Part of a small language model's weights: 9 layers, MLP 1536 GeGLU.
Each number is 500 + 25 x the weight over its row's rms, rounded and kept within 0 to 999. Layers, rows and columns count from 0. Numbers have three digits each. The size before them is the row's rms in percent of the matrix's.

# layer 2 MLP down (transposed), 1536x384, rms 0.115, rows 1166-1199, columns 320-383
094:479559501487494484504533514507547525510459499484467506522513520514499561528517508490480474540515509540481455499508533504506491483499521485500473524482460512531474468486443501486485532516555545
093:550513542509524506525463514508471428514470468487534513472483504487482503485483527527499485504481526488481520534521548491534492462486471490543499470492533544491505478533497502508480502500492485
095:498492495512500478505472502520507496469515493523550533542463503505508505505509489539478498437474536511519484496490513476522475495494458493490501506499483514505476523520482510509519530555508524
104:542519502462538529479513504524520499493522473503479530509524488486501504476465494510504486508532466511508511472514507511531493491490501500465493510493478475411523480538475515496515523508455465
096:510506536544476515490483529463522495512479524517490461512509492497491533543508502481462471502516514522476579500465509498480470503515542453473474467542483534532526530509483487499510471480518490
099:527495510544489489488538502520503500489520505503480473518506552487474508511519451498524493466527494498522509514525499525471514508475470492511474558498474473503531495559533538536475490508510491
099:496498488526536504473555449485488532514524501477495444517487522488533503484509527527493550490497461491494500543504505548492505495500515547519502515515503495494564526489496489495521497470474509
098:497497509487511521479482528512503476545518494495520497459539525508476513462499469494499536529501514466506530505514519528476548492490491474449509490559525489495482496535545535464536485515495463
098:484506468526464538481509485538504471487521478467532494473529440469518505464565539489511533492518497492526495461539550484438524505524544521519484566501474508512532505481478502507466493505427485
103:454481452562492499479509486492483500521470480485500538481502532501541487476537531513519530491444505506508497488471491515540497497500516471564521529509508511524514481514474484513478498479499482
096:541485507481472508512507515462500586501506496479511515534493532465528504501502476488479505491512563536510522488517533483492516504517545470498518464518533458464437565534481520536459478489472481
101:544476519477502482538490517497501485472516541480506518499504487492539478525508451480452481472496534490532479486523522466498481459508490498507463516505500466519499499506503490486500537509496500
095:511509449520480500521536496510519462450482483509495557476528468519453468482535495513513500530483483503444512512533536490517545451486500505507532500485489543545541502498539502506507519463451509
103:523478507502539501499481504509496542496498478506465485503510496543495517496502517475430514530508453557473493465520505503520506530493451444446452503516472502512476504477490546497501473480492504
106:532472505499497558528454529508505520477457490541484510483464488517477478505511515473483529493529518492514516469522494560512484491475514489528520533513462462507534481472455483494507461501474522
100:455489481492500523505464520485493514533530480517553462505510499505562498502492497549457465521493533502552505552497513464444496481511489512509483537523531541461488517488502495491564456471496537
105:544481564455548512519485482525554532482493510533466494504506431484505472486511501532536491522498512505505500528548523515502536470511500498522482548531474517486523479507533505432535460488474498
098:505461558529523503500472529523467506510519442515503498472492458468505488459508518476497489488476490510521463523464532508451504487449505499493518515519484478492480461495474501520503493465496524
103:489531467468485478517470465536457467525496455504467511503503487491476520461514487499483486448525543527522502505513500501463495512442486508493527530519440460510460461546480473493515508521519516
106:468440486516515481567505493544488511499462497528462531494530504536514469471522468511528487465452470465516446475491471513495503514532525511499490502513529520496531501531483504527487499519509523
102:542536476495506497500485496504512501490519500554503491503443491540548529490514484475512500465485422496513496486465495445508453491506514504491483467461492502548493513473495494483518490516493501
095:510487467503484508474524492502486511504474505515501488524523484518484501512497457528515478518492524467518481519495494472487514519467508516515508508462519535525501472519459483457505517468521516
095:482506484511506479517533531503499488543540471520518513489512468475505522486532505498450576481532542493466518504517483484490456503511551519519554433449524469486503508496527481554479465495466506
099:528474469540520512506532473476523533535468456538524485552537475491492505518514486537503491449481491505482513475488496509452445483513505494486526487493539538468507503498521427450513508501508506
101:504485489513512470480520490497516506532482540492505448522481506488514518557477530515467490509516476473535499494479471501493510479542486450471473465511505498436488501472451513537508478462542541
098:489492518488538443539487512498457482492487517482477579524476474525510512492484487510545510508505497546469513452477470468554507498527485541481490474482492499481472522510498473507491522481533508
100:502508479447505518480460535535525502500500475513477538467530518523522502463484535534500522475474521505489453520453439442489487498464503478535503489467500511528509508519487494513511494498509537
099:539505475504524495500526504498489458507542496494478481524518474481509490458470496496543442502535477502486469527464473522508481517525524520498492502520512527521542491472467525496492484491477505
103:521521514513520499504544497531507524502505459460515464474493513484494539501494477528538514500472502488476497501526517492505532492503451482508472548482484491550487473541474453503500520465462420
102:523533536517507493476466476506529542486446451529528473511532487493479444482454520507483513564503513457527513497529485509420513482509482501491495519508510528455477491485478498524470501524465521
093:503492498546491473536494502496503478504489517531551483466519484490500486496469489455478530498494541465507570501449497473494502514495535493506492570481563486497512476460498481494512507503534493
101:555498489538533498429494499503477520496459488481479501514548501505476491483497502553506494493478477501462504490488458511523501552549512488505505500487523457510516519482481512499488488559496484
098:497473489524515507510494487443512490490532471493447520500478484480444456447482516531508508475474517522483532504492478519490540480537497475510518507523491532510510503456497496422522532542459501
102:496531512505517511531482523523497519493500492479460506516434481492464527558519499540487455469515519473477461523499530495497445540479499506514523493484504521513544524478514478452510491511528512
# layer 2 MLP gate, 1536x384, rms 0.122, rows 1167-1199, columns 320-383
092:475533539505490503529470525492483459484466446521516469515435494484508503507480517478505477425495495466477508494504521498514534503543505478503524507503522504506507504496506521476517462503482531
099:471531493438536505523459485513456527488449532488464539515478526472508498477486477513525510506478497500502502483461494491487498506549486497493504536501478487491532515489497511534470494479508447
100:474473492510475492500519531486538539479519526497506536507535515525533510517530539516529497516511487515519466481507520462495497528484505506545543466513500531464453520450544472516477518492481521
098:502497476469466494496469522499544496504454509473492491522480483484483494494543522517533464540456519531500519466520503528502517518526445482508511528505496482510521493492483455560528468514444457
103:548515494528487485534477510468475494479494539494510529520483521487516526458482514474455511442507498476560477477472493480526519526514537482487516491469496514480507506534527523527496460469515507
102:485505452530535511487528505559500538496489494499514499513490495459517506495501481527476477485483500509496518499501495558525494524504487489484547474484461497514456507472501509516468504471491505
102:512492489505555467488505483512481505509485523554493485462506462501478512526521541499464553456485485521509511487514479490482531497473490489516493488522478517490480495524512474498477516520543478
099:487485511520517499500524485515490517507528492465476488482503491498485506493486479477552471467525485507474518539510531497510488503471509524507518493498532560491505501504532521469503495530439531
101:496498516464461456504472501494467515530532514497481497493535504453498509501547472483467541471484503516556504488481499458495518508468480460492529550507477530479482482470521524498498513493498496
096:525501517501550502456503491515454469513462533468533511498499549493475546463453433519512511492480484497479515475477465510523524496488511468487500481511490472473515541515505507489499490540516540
103:516502493445480480489493454485503498478506505502472477511501547514518504510517471474520487506545458474517522507522539455502452507524495515477517497506522507507496523486491530517485518502552499
097:509509496548554508503469510488512506481522483484487522490511543497483497462551492520488490493499525534538536501506503459432521511532490483532483435465519514468520509532501497499542509515466564
098:534519466583517484510500527523509519520525459483457519529481499528497503528501505492482481451481497524510517523456498520511498494451472520566586516472494520497509508546518503508511472516501533
103:538527498488491503486506529487478481535507522475472520501495477506538508486529535531457476461471480500480495511510476508528523517484491467459462493469515525511478550479521511490513499484462523
098:501487477523524500515506458513544452494476529451495490486505492551512515465471489521484512496486456464527484536531479508480522482462505515509497484500503546534520495466510502539497505543511543
096:527492492523505495491518509503510463510493489502497525502479489504485516493500460479463483492462475508493472542500486493553524542518512508489508501491495504498481512469515520472491470504493520
098:501491488512514541478512472484471509529522488464508459482485493556453501486516523465537489525475542475547557506485514507509471523544533485524496537477474471545515500487494508514534469497467539
106:507496486507457519524496501520493472492522490483486489504498504490437490467522516526501464478509491487515509515489503497525487479487461474496493544476547510501501476530512504481469472441443514
102:490490525484530487542487468526485494509477492478488509548513470477508478501511464515473510486516503498510523474477487532470511487526532496517473502531515502496496529513515514504481440522513547
106:482438490497524477544515519476492465480514494499496486465568519468487498481502488505480513472465484523513497507524519495494510475489477514508504469510521492472485496522526458527510456505496467
098:526509486488507500489536510495526496473469493491529494514504484503529443448507488510456515513481483460458478483492488474498529501480486532518499496488501490503526492468517487495495530485493492
099:499482476516540464470474529524514545490506453550484471512533507520450489542503474473533531528486539500473509489426538537512479527572531510534530522467481458446470533504493472459484482494497444
097:490499519498471494502486526517478494499499455443456500463475492474520479467463524490522494474475501483443501504523494530554492502454480474490491518532478479525490530481485508495534490538476516
105:499469467539517522499514518499469511506474488497475457527503499516494528522482503485530531452480481464500517488498523468466502496519500511503462522450495515504553495502492521485523508468518530
096:431486500503514484490490474484476494501502520524524502495481505508525498476517503491503528452502535531497507460478500505532491484535484495472490461512542480503513487496430529518513536535505537
109:519466546472502493501508478489482469467463496516517471499486529502541517484507528491515510481482519495536497513479488503509467493493494492457567538515499501463499477537551491522509510534497456
104:507544475488462497515512531497501501531537519549535516522499488509485482497497554519511516506496527459483531489485542509501466500537484490490458471479498502516454501506463484523500529528542484
097:482531492500506498488516492468462559526524512462478478449483496533482471498517506494541479533455504534474512508508525478462493490529521519485474489502484481479513496476529512503497510518477486
103:535501502497505494526514506528494493507507497512495501444462485463560482552548482469511544465495546489482477499517474463483489527513527494506479545487473546492496505473487529521484491557501522
099:504457502474480482493538484524530512506493515510473485503489491558515477533479470467506441498540488474470539513498535473502501518522482491498499498554541507534495432509554505521501494508478471
107:455497523501505479496490533461459509494528458465505512533477460481512464511480478541451486496499538513497481518453511520517572527465497495469484511507496521506495525478500487503477518480481519
094:535498564538506568513499491486449482505495506516473499484517491476494468510521512519496549494503481525516497521546487491499466474460546502499470513480524500497511509517484452529522464527530492
097:508467493525542499515495544505519479483533478497498489518532516489480486505482465505503498475480492532526492527488480480516497515490515500471495470495447525474491497485491515516566502524500466
# layer 2 MLP up, 1536x384, rms 0.125, rows 1167-1199, columns 320-383
089:512540496458478486482525468527512525506488527527495488456524517473507511459547565515463546473479487504523477504457490495509484550439548511488514494527472475508510529469512504528505537478506447
093:544488491520436528503517477468482470507506503524501452498549496512497480537492501484492511494525523439499493494494494505458498504465493479469517489505544524496501498434508502535506524499497525
099:486464511521492518540463458501540507478512498542468482511505565506483527520486519506493517506477504512502476487492469496522542497512517485554532529505483508507476467457471505499454487529509557
098:528475476486499488469481496528462507522485477485503478485492491505469508469475529513511516459491507499538428528497502492524507492532537541509540512441473512512506511477516476488481561508523532
106:467487485483510512470551467507521541490530441437488497464467462502494496514500548487545551513503490516476525521544489508517528485485486522511485477507525508509497478461439492515493535472491479
100:473479508499464526515517501492505486502510502517536520511500450500491480534512534490450501531493502504480470496488502500486504462479491486461489565513486508481524536519443479505515487535543539
096:540507498459518480522513435505518513505506531489496470478509502506484502500476473491534499508500483534498513496458489497489506471502468499568497508437501515491495487496519495523583541517488498
097:494505504490500494494486471437500505490530535518480488473487513502492500536491536519508516480490504461480443466522543497504476542493493514450470502497465457487501493529498441470505490532514511
104:452492507500584511489505507490482522526477478538471467504502521475511484521511521476501482522461486523495486535484476544482485500513492525525505499535460477462522514497499497530449507505530488
102:481509532502503506489483482501459454522492525485480493487529495517455510535467511491503495474493504423483507523508516484539527470507485521492532531491506494535529497470480524472509531515523497
098:490511486541542508541537463423469463498480475535555546497504496527486490509530521521464510501480528523492466514539491568483493484536532478516486513465455487484517516521478524495554513463458528
097:513469505487488477496457457513444546510506543455500473512475493544514508485486524486480500499451509485485552548508454514519474505509499492510498462509468467496505520493500542504478445491514518
100:511517506518471511531496474479486488491493526515505554524463522555503522517522522500527491467497511489540517520488500523549492562532533535492479482463445461488481478488488497461474501479480515
102:535503523510509481497520510489472491505473529483487480518520479491545524426497484521477466502495456480509479535531491505498480502489489444495460488474531467493490536462510477519488493477512507
102:504533508518544482525567501504553505463473497475489500536463510499501471487502516499445499491510469504550461488555473475511475467481497525474517510527483495544524466518489511497465505510475490
105:501459518492485500515519455530505504528526467483494494470518484522534506493486487514510571492545524458483534476521533506477511505556519477483469483491452502517475527503488536489485470524528484
095:488519473486482495491540522520529473512516505511502540495513514460518513507510488567487509464484465511468461492505467516502513474481469512487504478538483534523504487464502491459494523528536483
102:542452517495529470544460474497466455484496486488504504483436488540506529511473485506465520483519478457518507503540516509544477522498460502527522506504499481494503525496485451505500546480527499
102:569485501509526553463515510518473529468543497524522512454501501545461513474481477468498472515508532512486496497491507499512496558496490510438509438484446499499490485488510487527490471484509482
104:486458475494494496502483518483478462485480484529473430475525507472531508467483424518490493528503511458511483470462522527510512515463521541556510520492509525447491474537501465517487499451484519
098:469544532502519523499491482539542523483488471469529499465514485492514531565483481482481521510513527502529524481476495530541529473549459527541524472490498479455561500525507498521504496528514487
098:519521503456495476440486494484500480467469490540514492453507510511529466509481526524496462494506502536474515529524509553489516494501472498475452554528463505458468524495457482428469503506517519
100:500534488494511557537494498478514499472482507509472511478490510488490518500493522500533567482515550485514513518458504496458517486463475492521485524494531459457492496531487456466518503523513492
100:494518501495445518501440487484530492509524479508497519485469510476486525472557461466503462533500483480513514467482511494473492535514446456499507496445507531488509504475544486475500475501467500
098:532478466517510513481490466525520507517439513490520468477535491534568481517526540455528502522534531495480538500491488541534483485498474497519498485434514471502472503458491536492484527493500571
105:480486498510494486525494493512484507505498477509514502516491513529499504482521483520513465480537541483494465471499509515527495458490433483502504522501464513489481500509544483496454514497509455
103:511504530516574523487473502460477498487540550495497517476475505551517502563523514471485524483448486501522446495523496488512513496478458557462501508490504519525498465491501480552536509517522494
094:480490510491473517489510474515469456502500477529543489559538524501462539479466497474496517483502480498493499498499460480537535495478505474523520537485478524494474511538484495541501525514494481
104:439471497458457479481550502518470510506488544513487481495519482505510511501542522475515532502477498518450495519470501500513532504488513420460505504501471506524523490473496511514513478444496513
099:521508533482516508490513504444472494529502489515466496467509548523478511536508484476481481505470510508508453507469504540553516508505493489431492465514508521529532475473515517526500523515500486
103:489472538591454504508520502528458529538480504493466505465478446430450521445532485511465458480490539506507512528481506467496514503442533478528510518480520505513526552496503524497481510491500530
098:501506508502484473455490507509506511483476498514471482515518494516507525480476518495523492475528517490531467476466472515541523495511504525525497501500490483494496463531479525472508456485464570
097:511503523495534518510494527480523481488485475466492545498516528502489489491543486517484488497494470552515500519503513513487544488484502491449512475536524469493504516479480485483514497476517490